{
  "n_layer": 11,
  "d_mlp": 2304,
  "vocab_size": 10847,
  "activation": "squared_relu",
  "tie_embeddings": false,
  "lr": 0.00363,
  "decay_shape": "square",
  "final_lr_fraction": 0.0,
  "seq_len": 2048,
  "dataset": "wikipedia_en"
}
Each number is 128 + 24 x the weight over its row's rms, rounded and kept within 0 to 255. Layers, rows and columns count from 0. Numbers have three digits each. The size before them is the row's rms in percent of the matrix's.

# down: layer 3 MLP down (transposed), 2304x576, rms 0.116, rows 2161-2229, columns 384-479
# up: layer 3 MLP up, 2304x576, rms 0.123, rows 2162-2230, columns 384-479
down2161 096:126124126098110092169106108136133129146157131113103066149106159178184137138121096147179143092126168139054130102197191177194102105112180104136149128157119126099099134064123107184118103110140155131112148109114083115109145092052108140137111113118115106125131133111133177096116141119108098112
up2162 097:140146094144112136186133129136124090145116105090156121061129149132116139126120139098118082106133147115152106122107171143146129129135150126139136068165140110138111130125187128139140117092117139111109096116079116139124148080117078127141161163109132124098141147127129110089143120116124100128
down2162 099:122123114119178126126083156101110064125103170166147164152129126099076107110129134126123141049143134137096118118133104145096088103087134150175128137110170179124118095161129138096133119127123109099108134119099154165145097165075160126197112160073136082092130143123105101111149153132112109095
up2163 107:148109083088113151102107106126131166133153190140149145131150154091107109148134134101142122145138133162134117106113093129170163083124129081128147166142127134119104141107149150122132125117119131163149139131146117105116204114190143123105127142144134118123113114145114100148099170154090139136
down2163 105:157102163073094106129098114121079122102100137128123130104169096122116147166126107134133137132117110135117163057114104106136128173161098139125115128133122155105108109133092176137118141135114120155138101094142070099104128121131163138131128102172073109124146158140110108135147161132130149126
up2164 102:084159162060118129155098072154105152129162124112116114113171093096186118144117137108110143120129115128165163173122111118130156147143137098157172138112138145151127164111143092134141137154134103138177123115097117132148141108108120152111128152117105151137062103099147159142096124097134108124
down2164 105:125122124134112100121162110124130125116096152122100112169129143125167122123131105131123107139108109113130124095112130141165117153185125144158133122156114108138142137118137162194155134126130180167156155187138120133155126123105105138091068128118178137149130137117127151167152151143159129113
up2165 097:128111174174088145162127108157139133138114135169181167102168068154125149142150117157177092107111115138110099117123090135138137098065128118146091140145118138104149076108145107094126140165141130106131156148123166105182126121122107140108108144096121109139127157100129104164104129171166121116
down2165 097:155152125163137120144119115149168117139131135110117121130119063188119098152133119078094168097109129138081155121152106160118120146163110115107133111111109127170105159120106095114113128144131156132131104152110146094137137113133095112103148093124145124106120126110151188139143135113173121088
up2166 092:103157091121144133115143126134098129194101129142102126135164121094144152099148152149119150150122119115099127150157135135142152116116139141130129116155126138118171173123149119141153131130121161125105146143140131119129092176137095088130148153156153135110097136155136137101130098134185123103
down2166 092:121143130154090105131133119079131118127149154141147130144145130148135085119118105129110110088099092125149093157146112129128140136127107147103184132102121067121127119121129117125145091138132109152120145113152195141153122116168116104077108127143122168097175104111118109154133143116137190144
up2167 098:110158180096134149175140121153135158121112130119094110072160163075119110106161126095134116109146145133114157143111117158112151164129132128110079144117152107110160109187120118128104143136154108176152186074102148130131108162123113144117135128122130146114110146150118115116143109124103137115
down2167 094:101128138133102124104124141168117155103132105154144114127159130103141087142128139149125171151098127132123138119111128105127165142143098125119140160145096114129137130148133138144126104147148175119162145094098129120098113132131124124098115134172124121178148121130182142146178147168157165167
up2168 096:127130125111144110156146149113085134126128129094103125122154155126171114134107151125121154147211126131148153127099136121105126127118101093153099126094153116146146120120187123130137134118151153109153118133146092112133104121167104133185138180096095108105109107093149139118139162109116158111
down2168 095:124190175093115104103139129113134127145136124125110080136110142079118129143114142090100094157133147143104159139132142152109109147112144112158134128099138112115100093125060112099136120138110115106140094152092154123109135112125098159130093074185130136153118118120177103137141088118127148118
up2169 095:127127123157142095133096080092122140104144119114099112144124079114126167135154133150164126139125147097182156190119112139097155146178137125123102160131106084113128088117163183138108110128114124124104138130087103147185116113116152124134131173119137115113118129156113133127153197139180142134
down2169 098:129125138123109143122134110119133114111121155130091105156136161144103096159111092134089091144142114145086143126165060125168123115112101101108142100123101128099113149156125103175152154120136114148116131110087130101138155129160123155066117136133139121096074083121131168127148122093131158109
up2170 102:131105130139133135153174159113138144173132153139052133167128094133133180140113137106109106120092154118130151113123110138121154123144136171152134158131134112108123132141066170120143086098104109109127084109068109097157139105065102144088132124114118116102109100138156138093166099081128140157
down2170 104:155127138140112123157140081102066110131154142131077128135134132090128107145120100109128169112140147092119138110142143093123156093137127141153136113135116119117124164133109133108152118150142161137146135116150146111120172106105109138114122150115121069182152126157091094134166129127164180125
up2171 104:108110146150115122103147141117158060155074081135103129126121101138150150147134105121109129161132131120139129116137142079132153142139127090114115146137164134124136107116067125094146131131133130127103119111146145127104101155134074080127114106144118141097097140177092133161089118142103153175
down2171 100:143144136115143147098135059061162138113156135116130093095120140154128189172162132107141173153111102144119124127181110120109111091139083109131157122170112146164127113143127095121114088135148141097108099085143090142062099128164131136107125118105143106106092127108103139128125118088155120130
up2172 095:126156132133127122088097122144133101167146072158120116112135135130191099109146128097106146122125149153137138115090103127132115203133138159158120127156090134118087133143110144166125135115106113085125102125135182173137118153127129116154123084125164138190097126142105103126126087157155132156
down2172 095:134108118143146137102134093105082105130108122143114167144115116139164099186120115118131097112117094123127162152120110146160149123115148169165128101139151140141130109130157111098127127116130132107157095159134121091145121103119107075144123120134119065140082153113155147091080157156127135094
up2173 111:166145127121113132147163142137174125108126131111144135104098141175129133096150160141085141120153161111114160120136119116082141085110131166146116090131093139071144146141166134151138121134178144139129119120141154090129105110156127122137160126112156115121138157170146152145103135123113140180
down2173 104:146089085062158133141141114139121177128123185133160141116129160130130134112130129123103078097146130080136113159112139164162170109166117145113143162132129143068096151172130145177091151119123125084131216072153107112133133160164123122135140145074149141154137123139110136113171114123139118139
up2174 089:125107066117137130130138072080101111150126115140121092154093151061132114158153193109118127135132140111139120134144122131159108143136141130150139119109133118147102158090119151097127095126141118092178242141126161136145138094123133139075111151145128144141101119113134122107109147126183146135
down2174 083:103130145125178140116074124143139161111112144123100141139161103131153149132114117148126144128158119082108117114161149186078106116146129152145092142136123169164142100112102191126133094126170146122069183071130117123096145147131126117087175162130119096083104115102110149127130136146117142079
up2175 090:093140169124135161118090112130169136143153097101123125109118128113106125132122093105134172148139144114118178123152148129098149097157114130145148081164131123145127143124122109096136114094114110112185171116127166103126188130106132126165134173179121113117157174145128096112128127067162124163
down2175 090:090112161125152107089133149106167130093120121143136106132119102164094095145072122136139172189124120127124122115126147119114135137118126109145138114146135117122159154129129108118111125148206124130131146158148119132134102103132137124140138173129118147103174121122096109159148158121084104169
up2176 095:109137158091165121128175133142122142100167102115145099119095173111130130137109136114143117098138114142108158136144107158120128126131117143102126131142152107161113144121135121123187074125123129095132146113122109116134100115146140126062100125117121101129136169103079109069141171183111163113
down2176 094:099166118130116085113114104164129156109149104108111076124102147167169101144144137140140139147100104121130149147127119132106138116152094090084117134114118146178135140097142157096121106124139126127129169134134169135127095122104116108125156115093118121140120119082172135115132122135083169149
up2177 100:117134149112144125172138153118151136126145122114133153093132127132164114155116163141185110115140075139123093142095127134143131098134124110109130145144147146142090102124108149134126134134166183157115084161179127125160137140137156100143126137040152108113094107136090075156133156141149141112
down2177 102:111133161107177126099136109084127141146127133112081115110148141126101133128107123097102136149150078098097129144132055142150186131125127140165117109109109105190169148173151088138151120114096164115098090112153147119089128162111147120157139132148099125101180148157138114094188110138166108151
up2178 092:152127131112143153108110136141119127124153140114125134134135113146111116159082121133116099126155161134107105151106106141115128131133098105112115101112074119112101108094166133109082095148090163118154130138135106101156138127136141179142107091098127176084152159135087121118072126129106123119
down2178 091:118086148109119138111151102122110132139117096168108132119114106144102081133101115158086124144145141125105153133153093114159163140098155148139146111140107178116146139098109118108107173108086125112167139134114112094129106119119134151100144135059149136145174124129127118125126118108132103119
up2179 104:101148066128137128140141142113117111134109076116111149187138151131173114094063141131110158140121147104071154089142160120115148086164149165092160159109151137125076171120106117113135128068119145150138143086072118093139171114099120155105124138116126162120086112150135125114105126127103111170
down2179 100:104149124118134089147143118094098133153157133108125164120113150117140113093141113143153149147147119114098137106183114125123124118115092111129155132107180150132121105172164102137132148112108157113126169137086146080153147100115143177140130117124152135140124096121150114111160080189147081112
up2180 091:141132133132101161169102124125101135142099114152149120128133170161145111174104109119121119118139121158115120162135131118116126134106173122150134145133119143162131120157157125150093155111124135122101158110146161076119111160166139140111115128099117136151139109110120118151109094185153130112
down2180 098:122139129149133109176127135143101149151113149134081123123121113128169097107102150091099128115132141122117097124107099125130112103128109116133157090122206113115145136164143115149137099129111149129121164128109134131126127125137123139148131136128168092136146132104103125177146172140156173119
up2181 109:155098117122125112103117125115124119132149106110123130104180109086140155148132138153116179162150119099106090150086183152168163136134132196113080150136169101119125158108126168101107135123086128158117151131096131137180128114105107129113152105157095134127102125155134104124098102132177121106
down2181 106:126125077133109155130157171133147135137147098142104092140085113161124108120130133107143103133136122152094121151107116130146118086125141181125127124146115104112094136138137208144111142120105126115090156132149108131121102109092156156142114128040113110144144134109100125138171148127085100117
up2182 101:141144114134128137105138129117179158114142083166139154133092134149137152120104161137122136171125150122080127160118142121144153093119154141133119117107125138125103138134130117133130093139137094158163140117136122110130114144193116116123123123123153101125140125118109137148117127123084093148
down2182 097:110109167122152104100135115125148160155146127137098123133144148130099120124115121153117122131078154105112124156193134123128159113160104135155209123082076149130151137145127082130124116104164135126131154134129129157107164159138182167140156120109137169124136088136111126117112120088121101158
up2183 108:129138127120162112124102090140081108088139139124097159104138099144129102139137132131115143173151161135171130084113102104143132129144153117120120109131133108115124148132155102105165122119125154124141123114125129143093121101149134111060144113123114154145149144145130120148108116137145180136
down2183 104:079133136154137132138116060151150088121127114173112140108162089125139099171146117166135125138100160157151162117164154176115144112108105119149144125115137108144171119082162123141134117117112130138108104094076143113075121142142115131097097124096135121110113126143132114108144126108137164136
up2184 094:142121107107104131100102105087140135139167121091090130106110125132107133121171137120145098111134123146116120124082149177112129119134162132137104104181081148155141126157141123123104145131150089144144105088140115128105088120123111132144100115148164140124103116186132118088142170130103121131
down2184 093:126112101102132147188093103128150147133086124095131152111113114151133144103130130131134077115140148114143113125124179138146130161130125183119161103101142114083146124122145126126155110114157121092081139129112129163126146164129129124112124163131100116142147141175107080146155124097152151171
up2185 119:134128153135130158121149101107120119123128130144120115097092111123152104107112111151123132115119121076150114144148125139119130119132142151130145103153146149168131152140149123100108083124137132187142134154140094122113126126103122133150133127125160141144098140087138153123092137086134091101
down2185 111:162130104123085115136126100139131091208122153110104175118142157122141110101120150140143133115153133147090175132141138162116112133122114148124120110142152151106185139119095152119112146137082149159088129122094121117135088140091119107130136119152142132134081148138141184142147117146143137164
up2186 101:150140134145145135115111115104143143125163142195111168117097137123061143111170145133108100086110146125109132120100126139114123108119106144147165132141168156163098147105163196117118148127131141119177108110148155100127105128158141086092114085115108150120143153108135096125150147113161091118
down2186 099:127118109144111137110153122093152103103113095151165105132104131196149127118114126141104068160141094136124135138182171121079102152157146066150093194107135135108136161114107132139121107144115144132170127104144137095126144130151116162098112123132138109139129125113143105191166164099115047135
up2187 108:099147187110099128118117083146128104129103100132171133125109140112112126154141131126135074147137149115090122132120145138128185113140169137111116160114120129170097158129159107152131114125149141130097148071129135120124121166164138122118099137136136145171126132138137150142139110153113170097
down2187 101:129103185129138138103142091109094149114145115152124088157115132168097147136175127161143123149123147142119164143157112135136150136145108123099161124108093130101111108123124118136142105108161115124144134113124162131089149106131109154149099126084113137162115151136198148122127137125135155099
up2188 095:138150125100127136127130108127111140135148126116132187137154138156164106148164095137145146081138146149130142138112145154150148110098095109126163131115122133142150164118086204128164125110143093121128118133075115134117094095147108156123148118094143174126084113086175157114124111134149114115
down2188 097:084085155143104170084118122108119145127127110129116135124131141130170095124138138098087110120113116117138173138123117101174127135115147110114142136178122115167097115147139135133129159136153132088110119160115133142180126130088095119109161128155138148097176133121112121115098081119107181107
up2189 101:070159114136124109111130135116091153102167138171103156101147125119103125103141094140159073133129162143139116142113163135128135164109097086123183100104081161114091158097112135075135161126112125109141138157164084114090107111164113105103094109118140092166119096129099133127102130133136178114
down2189 104:148169102121108168136148164093140169128141130112130173152161112145125120134128121102088123096119126148137125192140085159129141154131168138099100164095138103109160164133105124142058144105165108131112140138112110094086103167143134201130103165153123072127110084114134134097160119129145128159
up2190 099:123145129129137143151133126101146136153110147160111107173138100119085138159131102156129164134088131134120177112145136135150132148116152154158151127132146106148143077115113147145099088164122137121146159131129150119107129125125132144148100134108123099158141164097148088094143115095144104104
down2190 098:146118148151121092111142080133107123119106119104140104121131149114157108135103135113147128156148153154115133092095112120142171141140132153158126112138122170152095120095157082127134082134140113115136112138135149114168139151145121137133110093153156072167144145155127103172133166116143138167
up2191 096:142121149141128094132130173118102121117116106127137144126107099126114139139084135123172133103106164138141167103124097095135149153157137156107155143127168114128092095142172137179095133117108126127094144119133146174174126128081125145079107173135147129110150100097123084126104153137102139119
down2191 095:084171077135127132136165140109095147124093146119126129110123120102126157144117143142140101114146142109098186118112132139185147109128159133064107165172139138111172111106169146084137148156148119153099095162150147121117100149128124159129153094097134134081117136115110127159130117088162113151
up2192 083:114070110129097152141131125104145067109122100136124149107118165126104119128118121143115113109106098098148156104159143145122128131120123144117093151105184111150187140141161112163142145105111119140089139117154132120118130129102129129143146092120105131129146134121138153153097126103158128116
down2192 088:114106139156109115142108153150105169133154129110128145190150141145133122103127140120139163116174094123099137122091162146129147080117109094101091180149131106154117116138115095144141100117122108125105118161107145140109134115107128158143112127132114138115119125153139143141143140092131138119
up2193 090:102126075103133122111126133137093126126123122099138141134100099125129108114112149120123102143111113140123154085147142126139160057145129158131190137138144082109107154115107096105182164112116162115138153135115142132126131106125076135136103109157127089089158115113131110153135127123124108153
down2193 093:113106101106146133133099139124144131107124136092152124136097095133092095136104159146131094127095130190157132115150140131123119088126099183074184139144134123101157148115082163122109128138142138163110139115128115152107101115089125151125155107102095118107099118135117156124155117130118139136
up2194 100:156125060131085068137141144114159075129157109156138155115162120147101157173132122122108147161086135108139160130112140147138124140121154110128125175138136129157154139109174126154140140156120157141129160106142118097155147185118103144127114076154135136122137153116157138135126165171117139162
down2194 107:125112153110115127129113097127117104127163125108098160160114145173126152098082120141152126124098148146113164138144118122134097107137140170102107166105126119088150157131130132129145172087147125121164097143147140115130139112128138109141117152119140129086109157115156130112105140129088098150
up2195 099:134171155131149104135137146128153151109153197106105122113119189157100106115149148140072153121119071139146120109129138133122147137104086113131180150124148092107119121111118152170141119140123128097140121128135171114103136118120145139123153087120093132127098080156079117150068130116129080159
down2195 099:131140156139099146105071084086135097140085147123123155141156145144135135167148151140123168120145099150120129130117103136119152149137140139106116097126101149139135181106109093107136143149110150138109121120144117079147139097116122139132141148163148150144121165077160092111119164103156143119
up2196 095:110136124150143161091112109135124142139141124099135140103129060142089118139160149089117092135130124144085127078160130133114160108115146087135153115097169112121146079086098100095112127108089107131184110135168163104104141141120125131117129137108121171124158115152120164136129124115112145140
down2196 098:143161129142080081145144131139138125125117123073146096110138153162135161139127135135153135105129088156103167160120118132144113120090157129162124153099122167097114096124099097118155146144112143183090084163097135136111137149153129139139137109095130140109114116129163129136148126157133135172
up2197 104:091135113165165111139126137169122120131140068136141189161125118146139178125102113130130121124092113143105124130140074077153165114102130084129130141153122136122147169129108127127128146154109166146113116125108138117122127138098110114128098185113102143152125120117112151135098132160131119145
down2197 103:112151173097093120093123120125133093115125136135093148080123076137109135144119110102104154100143061087162070167113136115104121153174128157135101143140136153128138151114068130124117148111127144141120095115138134045078093136180170149130127135048136124116105140119151124134074111131132122142
up2198 103:106155123087080179078168105143120108163094159137137068121117156142185115150134131152116136108165157105130144103148084124101140126117079154116128105167168104175126150077131144143095129111136122114143114128145097109130123107100140089091130125127178120128091120127123109132116142159143131149
down2198 104:098106120089117148109152128160075161131101158126121124142111091159127125129098124141064130143142150147127146061102129146128136154121135144152138136149109109094128122174132116164127110137122178118146150112160105140136164138116115159112123109147115130104164105125137117166096124084146145156
up2199 099:129111150144153090170111075120142106128120130102112127118136080133169130145117145133143111162086161118163175141110113176126143136108131119094109099108107095109158103144131162129109123135119130116122153110136150142147152158143112148143141167167104129154113140082143097116094152111130135172
down2199 101:116134111182163136119116112121154109100134112101110126150128121118132133120153114151103045114177118107100085157118150145146162131128117060146186124166150125099165094122143128116144120120108105126104125132114126135136130096130130067129098112177127164082114162127173142151127134107171140147
up2200 093:147131133109148151129152148115137141091158101116140130126145142090143095130153158116101123138103138173139109095113114133172161086152130097118131171115137114102112137115112137141110116151120142115134105126177121098121127101132079115062124119101175113138131113153124110136133130139128116101
down2200 093:131177134144123122137112078093120141155124145146105154147119138080106082108106093116121131142097134157127176151145097096091108155113148120138120137100110165073065103166122134087115154153119134109127144134126086111155137120153136119106115130106124130144150131174113165166111125105152128145
up2201 096:113143159100138092160156125158126128136115120133165101158112172147123135143130129074136154141095129114071090119116139138156177143152088087142099155136103122123151153134075154139137154114138135081106131152061118124187078158159153146113137129110180106110130142162131122117083116135116117135
down2201 098:113092120111118142128104167147145160143157114140118096080123116150137147143136120160196156117119154108122126159177098112124139110137099154180182170120104124136164098117138129117191101110092123159170148153152123127068169068102129109173111134157089099109092084116102094145109146123131105126
up2202 098:079159110151124131169109127159089110178151157154160125136093158189106130076163162129111152160124067160123176132127127118128103126096122134126120117089125089131109139124109140154180154120142125062119084170181125105131126173099143097147149168129130124091091107103166128129101132130128131129
down2202 103:162108116142142106149121144141145110155093149124131132127115145111132148131136142127100186150119140087106100139104141148144130157137133121156115129170136170143141156116131146161146128129122101122130084126144145170117080120091119130122099130122108111075153159168135114144099124146161151128
up2203 103:151156148113097146111130116149098141120160146114165134110153149130122105102143143080136097077128138135141148127129111112127150150107136143081189141128139163147134120132081147123133163132134179115094100146162132102115119139127147118151145105170169109138114127137125145136114129165131160131
down2203 107:116156072104100160067103133125074076116141140134119160127104167110125134123085119100111119138108121128122126158133088066086093085125161119106112134085130114132110102154108171087139141125141145137158156127151130134093127150104088094077104105122158107145110098123128135107171149129069121125
up2204 089:121123132096171160129168103101118102119084083101116106176090123141106122139114142134119129096154128148132132174121178157144105118105124142143120137103082142147098121127115167132135101137102196181173117122088161122142154144088109130135163125128161155156086105108145145124115148142130121143
down2204 092:130121134138116168109160140118148116141170113144165109126154078125103073108137147110100115129120160140125158149122120139114110138138135102080075138142105125121146170090139098145121197193164099124113117153109168119128092135116153109133119149171103156122119165115132168136122122131152134106
up2205 106:091158114096119074103149099107111142122130127103177099121144177103154148092122132126115152100114117093106137114122106135176108149097116137110157162158102155130104107137107111130105074138113119173133108113142145112068131110125132120130122147118116136126086116122095098090131128136133102149
down2205 100:147104103102163130133170102150110125156161168123104124107140155112162140174114126183141121117137118092093127110117158105176119143112152131122145141104129103097136124097124142178105134168119131078101120111113167127159119157122147124117154141094105122138118158060151115130103141143176145116
up2206 111:090143129131154105124129120096112127129146167135169132131100174102097090103167136164123127112126133149131115139138126107121114135073112088131121162140134148108116162119111139121085120129122111117101139133105141147185152151118120117118118142176173101191151144122125067093080090131149136087
down2206 110:139128101105118121115133157124099110155123072115141166153145082155125074140138113129149090167096120125135174098063148130119122126151114121153136159111142124172197104124157133116132141122120145113111114154086115087126121108172129127098118148095110144081097182079145144152137126121156158148
up2207 106:151149134085119143096117102108135128133147133144119133124098140124126146143165185061105147150126089097117152102130092118142129144118177110120134065163095136152110141144097146116109151121125162130121139158130130165147134127134123109152145127129107110138095148207112134155131121101162149146
down2207 104:108159123133122134117141120111112107152104129136124137091139132140146188153092142131130096182119146120163138112123129148100119128141158091137127147149169097123147174128158120168149077107195140180160137120114161123115134107172101125113073142205123123166107088104141142101149138119084141142
up2208 090:109127151107093146130120131130140150126152134165151115111088158150115106153106147143101143091136120080120096112197113128114104119080132162124157149081161109146120176177127138142108121110133108130123127126129116151171090142120142125129164157110141124108113112172112144144131134110144152135
down2208 093:152107165111085116113108106120131116117153117147105138152080093176126134151134111113145164113166159129134105126187171130135078154149134126100148116082107142091122137096124135191115076110098153160128138127134120134091127130130131111133091166129151105171119125130092107162151128086146145145
up2209 104:174122134143145114115160118087100141102134102132131097075115119113110128081111110161107128120149129127086127151166119170133136109103162139149145149111135106116119145162121173151136123146086103122098110131129120130176131087108170126133115126130106128136125171124127069102161144134122101090
down2209 106:121188109135128129124094159136153112111143157108161181123170175099163163103128132133077096105131096150148135122130130128151096108132093117136178152121137120080105108137120122151115159092120150158147096127103149137159116140083118108172128153103145120105114127152122144097147166131122142142
up2210 105:105136147145138123150134114145131139129124150132144075158115139139106100132075111132142147116117125141130124116145124133134140133088079127192134160145141098120111132118150155111131129124106102200111133147134126156148087137151119093105162045133162142152101114138131161113092122108135099126
down2210 101:162106169136160113154131134142135112162160141118105090156109127107118098155134094140109145128136114144147121103152109108115126171157158157125168138139123123073115146145158146133160136154138127093091140106114122109130129157118135143117128118146153121078143143123172145098136087150128130109
up2211 096:107117116115150107152174142127131119121163123107154164195128150164113109112124143123089122123139162151123076162132149172170117141158114131149103143155084144167158116118104104138118152075155095154108134111151104133145114120156096084132155113131110150078159128138130116119130067159143141128
down2211 099:138176120101173125160163113133133144176123162113107129139138110128106126128136140082097099118094178136143153128168156142139150111146063109130082121155119098135075153137118142167129165132119158155125139123107133072083143119133122113128102117114129106188139107128102130125168133117132157129
up2212 103:102146133164149157149103180117185138115170153136095138150102135126166125101162103138120123163113154146112163135103118126135122128118089101115143110122123120149137105121142139106186157116108113100133125147132157131087128104124136132122129113122150109157104153159075112139125127129159111088
down2212 100:126122159116110103093144070156119103080092104140129118120095153118121169124121107129122114158109122093152099152133147138128106160091140103116161098125110108108103171103086141171132121113124069159140130124126137136108128134136148095090151123072106202119107123125123152185166119110124150182
up2213 100:157155124156126133114115144145091127092094162082097143111107144140143124147085136079160123122115107133152113106141127120141131124114150123138105127144102145097129117154148118174159074145135103090158131166104113101120118134128144095112134124096170114163152103137119156113144112124118109114
down2213 097:136115148154110137144073152135151117136117148134175115132093180130132134119133154093126113138123074136117114138129133113132117115150143143136127141116165121082139103113119090150095159144131134130161149129146121122106137139141117153109147165154149138118132119121134169105106117066155142123
up2214 099:119137119149154141101108115119083147110146129134111123156109166148104132121119118121131163139139110149146135117154130190101105101116106123069096119109154140080118138146084105138116081068136131155114107130142108055107128165113103123120154107137092111134128100144106125096146136135198123121
down2214 101:132172111147140169104167125141132152129180096131189113147115135163112128118112160119134122121121141114116140141146095157100121100103134171138116118100136125123131153110108149119103110154169163120125136130146130143141133148181120095085102144055143160140108124122107149146107146150117141122
up2215 104:153092124172144089113089113168132173134091085138158149102131117100134144149177139103091092106106128121138157161144132109123159129148133165149131136107162088085099084130122146123114133123130086100149193167131132130129113145177142171142115139123156143104099095129098112137138144104194168091
down2215 105:147101091114128116098105121119154136116122125092167094139111097111105160166098127132140103116156128134129140139152126141116118130137114097137113153130114088101161147131108087146150113134126120153084141160057171144145160179147093116152115121176137151128105116143144123167118132095135120154
up2216 091:122156120118147103117129124178146136140101142146116115094143144079100148121118143115137183132121113133102114117176167107153089130190182110137099123088112115115128147148108102136136116183087130107133079101126138144124108106135089102123174125117136121131100141135133148117158139155106118148
down2216 091:088124148115136114116118089110131129109097162137155158126161134113130052128101155095113161111117140130129122111137169126129133135106146154155089110156141157174152135131106121113139138131109116129088084139088138146115121093127073125141119125089137136143108125171144136159163159101162119130
up2217 099:127108144180076113134136094120120101163133147079106101157140166120106151148077094128161145141065130136121109124078144144110119151117160133125117164121108088164107143148125114099117113141112156139130129129102124126157139125124195130135169127146151111090099147119134131147078137102099141115
down2217 098:137085115101118124171119118119136103155171153136105122124121102105110064111125138133129126123102137120122104085114140114134157127123067082159148128123134157159167136108142117145132171106120107127142121179127131171128108136107111133118131129097091131132133151155118152124139110093153139119
up2218 110:115177119158101137144147133171123101117117153119095109128134115140121120093086091107142142098136209083110111140188147133129164103131132123082146097141164111155167145090163103100124134096110152149131118095112097122127088132141157135109150095123068104154119134147155121114123170115096135125
down2218 105:138137162104103130132120092134152127098097143143124123145127135110140120100117168131126179122092119094121124107102104171116111097125114109131159146125095115112128181112116125118106132114139127131087151133134160101161133083123112108125195113133128147137155124133116149142143134099167086122
up2219 101:081167114090159139147099087112138125135142113137102131121139160134151126143175140097114098100130143129117088102151150098168122128142154073137126143114137127126096158137144128140106129120135114097145118156127168126121150125137149096127131144165108148145132144098130154135102124118105173124
down2219 104:092153169163130184097162129123132163126174176135160119145101110104091121141145172161099111121170172099097093117115122150145131085112143120108101122174096168155096112111085126129124087128111139128108169141137128187142122123142100110103126122135112133087095163076156135151100131145100132147
up2220 097:126126158117160116107173115094118146128123159158157096131119149119122183140133116089130181143134104162157119130107103139116148123110088139125066120084168153137124090108159123160143146136165084123130116154156114113134137109152133125105150094141146111128155133129155126122139151142167077096
down2220 098:149137139141179139111099126123133143149129099131128158142141100125170164122128105137107125168160067172152103106093130116108123163111120161124115144116144140122108101148143132113090112158107138144096141155144109088103116138142119148075146120118156070120163146141119186142133172111109124167
up2221 097:138170101123119130121114104130112143120159141141147157127149140142106135183078129081143110123114106138092138123117119155133110115149138112136090179086138132118134122102129076127121117096115108062126160137110110135091132093119140132120131161120146138178108146130093086112133111127163099095
down2221 096:122160121104174144154112131121131145144130137114108114133130117181127166161135120073120120105129128109107101154137101118159121136086102135181120115149156138134075164100195139116141119085115107097168146157116105167127111128100134130117128144147091116121134138103099097152143100120137145136
up2222 100:092111125104104133114104112144159141125110186114104146172116128146102150102153134094107135123136121095107098167150095167159097133125141160125151141106113132137134194147153120132151101122109127143108095068135153095165182113122131107139135104138124150139108106149108091152153103146085097126
down2222 097:133122105139123121122177149140145088110129151111050119124184132167126142159123142143142128174124166134148127149111159140121142124086122161125090086143152114163135129189145111124101115149130134108144137190134159075121104099131133148103110143101134102076124148131119122144099123118119167118
up2223 097:109129161099111115106123116099091157144133159115145126124133173152116118119088112152119149128142079113112101117142102130129168144162127150123091117171094152137165150162107132130124141164133152151120130143107082125120103123092099084122136141112148148123134147131181123153135135109147120075
down2223 097:131120161070113079106136081136130130133129142079126130169144150130131115116132094175122100145096125106140124090145120106139124146143138148133120138159110138141123149130145107111091104113127158104134109138150118113138156137151152091159150074104134125156116155094148101139109133144145159179
up2224 096:129166141128159141073127114118123101184132131178101091140142155136092139141111136099163112141065112133139130123085131144133121156144132106127127142116134119155082074154130175112099091092134106107120105100123130108121154112171142146124137132126110064118116159124141150118118143170116122165
down2224 101:131138082125142143123084135130119138163098117094130199176136168121118120104098099113099111114101108112123103156122081157159154137115105089128119181130147167094084140126115108093095118092170181103120127118109129101137116156092136078117136139145137127126146143124086161130151153159129139129
up2225 109:137109175140137138100110138137101158128122146143122137103180154167130148132142127117078116193119127111128090141119145081102135094150089181143141118131122102144134176156148117115133104111129143140105174149149156132124135124113133147094141114130114134122126083137145066129137142115118150119
down2225 104:145091142102067136139137193141151125143132140139127144132182115105093101103135143129136120156170117095101101123141151139145104132122098132134125118080117156137138118103170123156101141121172154131142114102124168145128104149119199138093121121108131138082111145136122161106081112136157089112
up2226 096:121146071119127143123118125116189147111145113106136172100145126141088176126134088128160122096117136121135160117118083185126141091131108114071128109118121121159102163153149135119154098112127105140120117076139140087093094128133076127105153154139150103155117160073109113099140117142136085110
down2226 092:163113100113110145144153125148119159089098151168109126141152126102119114115163096128117133130148132144129144155147085122145100111135102123133104105096105154118059102133117130112078151097165072107142105126155101123116120130114130167102144143139138149136150216080130135116120102154106178167
up2227 086:099167081127081111127142136129153148121132153122158144145113079123132149096155118142148121165126128119167102133139125107122140119150135132109072158130131156088118146114112093121145165135120109151104110116121149174140166108154084140114127132132137111131154144182104111134145125078173140135
down2227 091:077135150128126147113129148087170120119097166119139107126123134099103165110138099140146116094090134168129126108127134126068094117103135126143122163144127125124118133157143133111135127121102162093097091096131154119118130111130140151111136117131126164147164193154146086111124151151078120158
up2228 107:147129151074123105154133074106126132139118129158119130114088177201123143126128149203142132101119135118074140133127137102131145081119099159140095162103107113143098127130146128149110134087123129147145138150128138110124164139135147125155157162130119072100128104108138133141108073132108106130
down2228 103:105133097142138105141103138133110143166145083078121118132102084118123151128119122129124100109164150126123141107115107090148120098138148102178159139159150125105111116141161090145191108133147157130098133129138141142118139128100103105114146088144134123163108101114139146120152118084136097118
up2229 104:123147137157095110147152143156109109117098146147162147124144095115090143105118130143140151119105144141173069144128142128142122121082131132119178093115121123087145155139150169158121130165146133126118153128178124147163118134142128102126137100168139134138105148156089165088137107139111085174
down2229 104:120098114126165086101114128140110130120089155105085132171145127090164088105090135126173116145107160123141134109163117169148109206091135132122115156093131128131152122110138119089091162114122126117129133081136091142128134116136141095133159111131109096162158174105122152134151142185138092119
up2230 108:144116103150116134133139173138132134151146140148121134149119139101105134148115103136128157145107153123157131117157110129137125126131112113095136111116176144101149136059136104123130145097107131121121108150093122193119133095102155165109107137127128141159076119142117127130066100133164136124